Each number is 128 + 24 x the weight over its row's rms, rounded and kept within 0 to 255. Layers, rows and columns count from 0. Numbers have three digits each. The size before them is the row's rms in percent of the matrix's.

# up: layer 3 MLP up, 640x320, rms 0.0391, rows 372-418, columns 192-255
# down: layer 3 MLP down (transposed), 640x320, rms 0.0391, rows 372-417, columns 192-255
up372 089:146128140130130118120134139098115122124141105136133117089128162139109106089136095163148097154107121151121083137153127084119133199132127126142142103123119116121153174098128132083144116104121148
down372 094:121112079119087145114096140136139130116118139135136121188124111081110161164118127115124135150163162134167146128079142125134137139157093116084138122130083126097115112104152117161152148162121123
up373 102:144092127158079162131117104101158123143141184137106167132086103129131111111116077151138134119099149151123122078172092129120116126111123115121171116102096113135120162109147082159089112129136164
down373 098:137163140113153104133131117140110118131119102112157094116143160130118152168153158108137097157143130105115124163099162132116150151142147131166066179145156150135128090162105168097120151131131127
up374 110:153124135121124090111099103140179144093137165128123123154151147121125156110126144137096129087110109147126140137102101091163165137104104106106106144102129150114139100127096166112150130078102116
down374 105:101146125162136155149135128101112132154135122153119152130090102122123117135128116102151135171149154117136133156137151126127084115142151138158145110180134112129113126133128099139118167166181169
up375 105:138131069156123156076138143127116147133122106108120137147141129146142128083119122110102120143121157079137113170111146111165078125138121142122111117118134138128144125106079105116132148155167136
down375 101:104144162112143129150137142149141161105125153114157139137130133114129128167151126115155153149111152137100150079126145144104158154154136127140158142155142114141118164175123160135107115124120088
up376 098:129139124149122112096113139095181140110164114146135149126145178109113157173135176172135101151158159194159110138137123125106115147099128151117133126153121136122127097140119113148155123111112160
down376 090:146132114102108157163158130145078106161124152108159107114124080126151118107110080114138140127086135079095132114157125128142131127128131117106170134131139131144139135105148126128109105112139096
up377 105:102106106121087140139132136134117154102097135114110171097128127109106120114125124101163153136118162137117095128137077105127144128154087130093129117134149121124136140089159150106132157095154101
down377 106:133142170126190120137131085098127110173160138110141100161125139160153147156149121162084109112145120125131137122133181131108117148123154128177129138145113167123108154165095126149130082172095144
up378 093:154119122128144114143142103169169124115173126082076108137061107116142097113122158143099132108115091132147110125161139147116134119132084130105095113136118110135096116113125123103166119175103148
down378 094:108106143155109128149095151108117147148091143169150151079189133124134155129131084134137145182134131126097153141118168120125121151088092156147144099132116084170140130123126123150115140080132106
up379 101:156104092139100119077103122114158158182147156163126117166123129075156126146154119113150103114091108116123126120116143132142143097110109152134134087149153123165102139116119158159137106104129112
down379 096:107130157109131166154153134152111111074124091101101159131138169198104116121125128133169143151147154101146138146125120128109104121143120119117123192122110129123158087123123099120089174138165147
up380 096:129093143126128058111123102113113102126156100127142121108149155144103118138136141097146124094142109146155118112099119105159113117116160123117120125127123146140129144118146149131165164173109154
down380 095:111115123151142145176075122133155096153101149142156092084096117123138161126072105145097158155112113101153139119148154132093153142075129115103093140153125112143121106101100082159127105074085136
up381 107:146119141162122150163088121095105119098127151106147103126099149130081160112135080077123151123152127091132087136105132122110114112120132097171134105137129100146140129143138129134144124132140136
down381 103:096117131051115167107178132167121103132110097152108157103152095132169130145111140150154108149125150160115163151140139124151109139110138139069120131104142174163119114111109172106123164128123107
up382 103:125111126151122138105085100137130128158119163142128102141132135133170110127102130113115122092156107110099161127140146129147091123077148143098131126186173107142130133126090144147119168114145152
down382 099:123128136119117113138181137166118130133137131095138176124131128090089112140139124127156113165115151132179121145110131135113143155158108113135113118086123140139132108120167131144135107124127123
up383 110:172101137155097095131107103141154117144141192140139140146105114121115113162089090106138103096101132135173137152173150100119153131126128139126121127153154130139140134190134117121134119123116081
down383 102:095159158126143151135126149130121177099120083097117119112147158124151132083155157138111159163158124123106103118090101163115107119137129114110187125108098128120121134091111148147120116135165167
up384 097:152148132190144108092144098141127149115076160115133102126160109128137131113178138126128131165148144102129157173115159130155117110116107127108123149133124157131110099088100158119102128154187135
down384 097:130117127074109150149135141134139123158175099128110165135139136131166107137071101123123082110101118137131117128137151155101127185144132116117136137140137111163154133168143088137166116110096114
up385 102:089122142132129131123152147128107120160124151108131134079148148146121161099139108089160128100147130142111088137130132117103095153123172120178092149081135104144083091133124126163096105092129156
down385 094:162160119116120119145101068147148148085179123156109121197120129120133103139137144172126130154091134133132162109113114095175176119110106130093158113162129146108163163140121132122124170169106099
up386 097:163123159129131119142149147144145079139123121125108143128123131117135117130105121118138155130094144165119133180109116179130161098125128139117146087110144135134103127149133142165112135119151119
down386 107:121123123127123105088123119139149145170099116144136132089079099113097112158107140143128123108142132108105099143114105136124110145165120129123182133124113123164132128091170112121132128160112134
up387 087:163103159093103090142134121154125121140125100151108156154133129161107152112145102154113122094139131146119119121111113107168102105153128104146130147150090117078112136121104087122151115090108118
down387 086:110141126133165160108133134108141138125104133095100090143111099071148116122141130102170114178118121107138132138169130135103127152101135112152133096119143144147139106098144155131127142161108138
up388 094:115076120064107088160110131158146096150117136144105112135112118103077093106132096105120189117086151123101103110156149138088114126124167120136141153148122124120106125048114122174135159101083140
down388 099:117155131148118147087136119145140159113101164149161161131138115132158120164184141121172083135119134138098141185090128158128116126120083134127099134115168139170124127153113121063132126172181143
up389 097:122108108134139105108128109135153124141155121121108091115089133174108154096134126129183094198108136135121090097216127143176116139110122116129118108129129146177120112099141117118121155115124125
down389 101:112147130095137133140146159151117101131142149113155181194175138078140115152127151123097138086135130127134145149080143106093137131149142124117158167134108106116141126191095160110129131152135127
up390 101:136133108133097101116122137177100148127155129133145120138172103162106133133115109121145153136140133145122148123137134125131126082101133130121084119157139075129150101141152151119139088148082161
down390 107:138115157154164145147138118107111090106082157140142142116064166111145066135119199150152105130137092092141090103145153113123102147119123131138161157108149129175089146130106114124129155104161138
up391 107:133134093118112130156149089149136125126131163133118107094133130127129100089106115149138059133143159159157130150151127132108118173123148168104154126132128116137122146120137166127125122140123155
down391 102:114139180149125131134118162107126129121152096106126160168119115131130174136103126121121180116104064104105103123086134134159149102133104095144093096152125152122135089125086099130116151124126120
up392 094:157111122136112120135141141158122106140172141190116124138117146181128109177113158120127132111129142134123079119132125117110132099121103128104110130102125150148167135156150155136180131129085081
down392 094:125130153064132165147122128144120070113096140105155141131130133090082163088150135165136130146114137124132139139126135167126105153093104167175131125157143125137112116083119131096100117106171145
up393 085:098157164096140182114124139129161089143143148157125158151123132104117103136140153132129103094087103165151099109114158123127143111118115145171174121162113119124118138126141127106139126171181130
down393 088:142140095139082120128135118145058137103130134099105122127121107094130131083143113140116177163107165094110086125156099168113127150101145109095109155140143116132165148101083153150156149090103148
up394 100:146113132095076150140109106106077160105134150102141127189119117148101129129159149097160096140095161141155170130125169119142168125189130119097144166114144141153157148157099134187150121136172126
down394 100:148113138115161103108156132142161103140104140126132132115112137122167106128093085148145179130207110131129111117124115123090107129073103129168144090144106124099112107138174131094093138114118126
up395 099:116126117146139140138150095113171104100134106074184167132142109116157084094105128159111171148135168103066163119123105116161114122122129121189106144129109106139119085162138142143122080097119127
down395 090:139093121132096097126105172116111152132128134168075094117115123124123166165119105088173116109119088137182105144109133113103147125139122175058137104114130145098135165081105109139141170130117127
up396 102:121108065114117157132121123121102168117105149094123157159076168104121112123130132126146102127111121116187150115118112100156150138133081139118175141122131133163152116112124127111132141111137179
down396 100:145138149138146088112113143138137104130119137177129101111197078143140097113112140124134119138150130141107115131105148154122097094122156112111102129141097140134103124136147133133102139161108087
up397 095:151123135123143103134134164140120134134108122137149137118133117143137132096148114095113127152086121116142091172166134100095130138118161091138128105144144134075112096110100118147117106133141110
down397 098:122145115156132134121134090128142124144150135128139122144125125124134126132091144129134126117140170115113107130127117155146127122153122154077114140125096131171120133143155135091126129112093136
up398 095:105099106112154101137139139147172128121120120133084123155130135143131106160114126193160145156137114110165131172141130084140132132139113167105156136107166121141153098116115124137146115094123111
down398 095:137140131139118124148124109119066127127134111133169128137119125100152149090150149109099097107133165144123113089119111156124123119107154089129121117165084153143100142129112130123121138136134125
up399 102:080136119132123153145129129152130124135143172157134079090154163165118113107142117137127085125121173117141144171148113144139122150142097167127126108113108108163155094168113157132113141097124171
down399 098:162091118148126108123134147122150114119138125101085193181095079110131151162109125116127152139135079155131135088113119109167161130129132119139125114141157142104138158095137111130129119146159098
up400 105:144093115144151130125156099148131097122121135126125131166125084144162136112116161114103154153098099115128159137152135143126143136183129156113125142123134145123121113079126112161112106105117153
down400 105:087168147108129138141095152121115159101138134125118103097134156098094125125144113138137098129140145113129133114095127130134116142082114102157131100182116146135118140185121124095152168138146114
up401 114:189135075118104099128098164112150105106152080126146153162184136173127085136126118119122126112116072126159126089166123115132105118105119156122131156119166116133125159091126130122135123149117147
down401 128:107142089053125151140139130123154151143125152098126172156102106109147129144199128142133093130117119118130132159149141113106109149112089120116102140116156187127092131143141116154129089118116076
up402 095:139156133183097157098127136097119109148119155094139144094119137102144174142105081112148132128124147141143147052131132153133115089134113128119102124125101114118109115116119103083145112103085117
down402 099:129127132117135108119149078147124168120155163131117125167160112111126112127175159148111101102120084124125125192103150123125122168083131153154128117132141140148160190147144180134160147111160128
up403 102:147130084146159081169091131119126146108112153122124132102147123090140153112182156109103131091142136116124108082135072114170114123148123146118144150121128125130143156155107101140133112166128152
down403 097:128112155110102113114091096133068118144141137155134133134126109149142074106103111123147125199145136172157135129134201115119143176128096114117106108103107125141097124090153165140143137136137116
up404 121:173104094088106102134095110127084098135127157134124129136094150130104134115140080096146175131165119124115134085127129138107141125113101138123128139137187084124154157117068115157149141143087152
down404 107:105128163172129137113147145141188164109148108104130118135137100160146103108105162177115078117088134135144120158149157092127138129128152103123136141114103158119114127113213123125108112125152132
up405 102:109117138132124101098180178109144101170093139135119115089162161178116087084136097093103112104104118136170111136160125130128156140119168106115111117110107137133134145147078128148137129104118119
down405 105:129123127135131120156122070181114153090115103144133144153087084085136146166124132129166124128152138104086128132082120108151079114133086159126141143134150099164134106085170113072135120143129151
up406 100:150114150135117143121160112122115082146141106127159127159149143123108132138106113135155139120180127125136160131139138056117122123131140118108115137097143137122122092113153098110110124138123120
down406 094:105123130155148096145089136129161158089095146138140143111137101126126151165153134096108150150112124112108102145101133172143126151138092136141126155126107134139113163118134133121206112114159130
up407 096:172125155128154163104125130086133141096122143149120147128124150137116123151141134072154097157112165151128145106123132172131120131125176142151167106165120136120127131138121134147182104152068127
down407 099:104145073156101118174133129147112111184155135120130132142143118145160146116139111134129184099153120087143093123131131107134139143119097118139077126086115095142143091122126126127090160105146093
up408 101:180171116117120092127120183127145124096104102134154146127170118107120119117130169152149160125138172120123157093166137149114137146144141148156179135142171118125077097123107118162167115134090099
down408 103:098139067121120123164115116154160111115120142092145118127092140123118160143131181131167111163131107128117121152082176146156117135120129082111057155102095126130149154125189146103061109091132142
up409 090:058118148117160135133142132144140102114158132100108120158115148144123138119099105122169153191107132139093134104096166123139110139143171149166093137119143104125067089110167118149108155108131132
down409 093:189137090079139100143128117112145131143102151198157111088130133114170100125162165128132101096122132110163103133152116129121159125127111094121181111136107164145150140128115116083149127163150089
up410 104:125082168141131142140113111141123123084115135125129121115093144139157144111136106119100068100083120146127101122137149167115152155127111147133175163101146114096125132156113146173136179099119121
down410 100:172117103117119115112125110104118132154125113139117109132150104101109109178124142150144179139180155102130127120121087072166106139110154156163077094125148120150155092080143099085088084135115138
up411 101:150134087105078110121164111136137155171140151099147161141115098148104147107096076146153146142139119125124157127165105137157130139094129118135121146156108115140136145150120171132128142101117113
down411 105:121123157144193118150079126131125109092117101147090088107128184138148100148138179126118132117089152113153099112084157078102140117122104132140137101101151137139096136122118074110113123142141137
up412 104:145124162137136109152134151091107071138176123095155126128155137148141154124122158156097158173131140148186179157106141107149139128109143138117124102165140106125118110115159107146118123127149127
down412 099:120148077125157142107082125191173182086118111177117140124130125121102124137127093132159136080116084112070108121145140143131125116141066144114119124083111163133119125152130149141134161131103121
up413 107:155118131144145128124154121131137137075128128078137115146185105130118113139142091129129110128163140076143114124126112146114117120087149095130146111145146134110143144096146112108170074130112142
down413 107:111178148114137123124108127130164142193145125185123137131086144146154152090130158087136142105131117155128103145111134100135118141193124135095115147127116145154131113140090142129086180136124133
up414 098:143118111126154131133145119154186108099115149108151107145107068114120154139119108138110125153129124103102137132140122114103147170124115128122152137125117138113142154140150146103137179143154141
down414 098:105138146133118137120106130086089147146129125116117134144163178122128106141156111144140130127117175137166123137125136126168079094125150122161112128147174108137106121106143142131137100130123090
up415 102:103083120090101107166148133128171122112130176173082147141145124135129153116111139175122124156190109117147135104168121116138123134114134128119102169116158151119167152150142088104110127166116112
down415 099:166165128140121166119108122136104149156127087082178120125134131137122129147112148099162162127115151149079111163101135135139158106139108136088155084120089118126111114138098185151142126114154140
up416 101:109131080144117097141120116175113088119149208133066099125084161175135098098156114101119097175138104124094142092128153113144109121103113121138068116128126144113164130132122131127132124154135130
down416 097:131133168117147128117116139093125157135127071114154150109153105107156155133111167137134146112106157139162138147147086133086163135122155155088180089151133105157116129126120134106118146102079124
up417 102:129145087131169120104127152134110152121124121120107155074149131107127125113174160106148168109155125131177105151131153109119143174121144135145078172103158131136114121148131114110089114176158142
down417 099:106091126117113137144156126105145164138149142112136115160116141130125121131120119148128101120083178075083143125114143164128082114125115138081157104167105124129116140119103130137138145121118148
up418 108:168127114140098114117152135127136121144120148139100116118138085136157149146129144119152122129149153133138140124161166157141129132094171131122116112162167124150110134113103147159103116162141158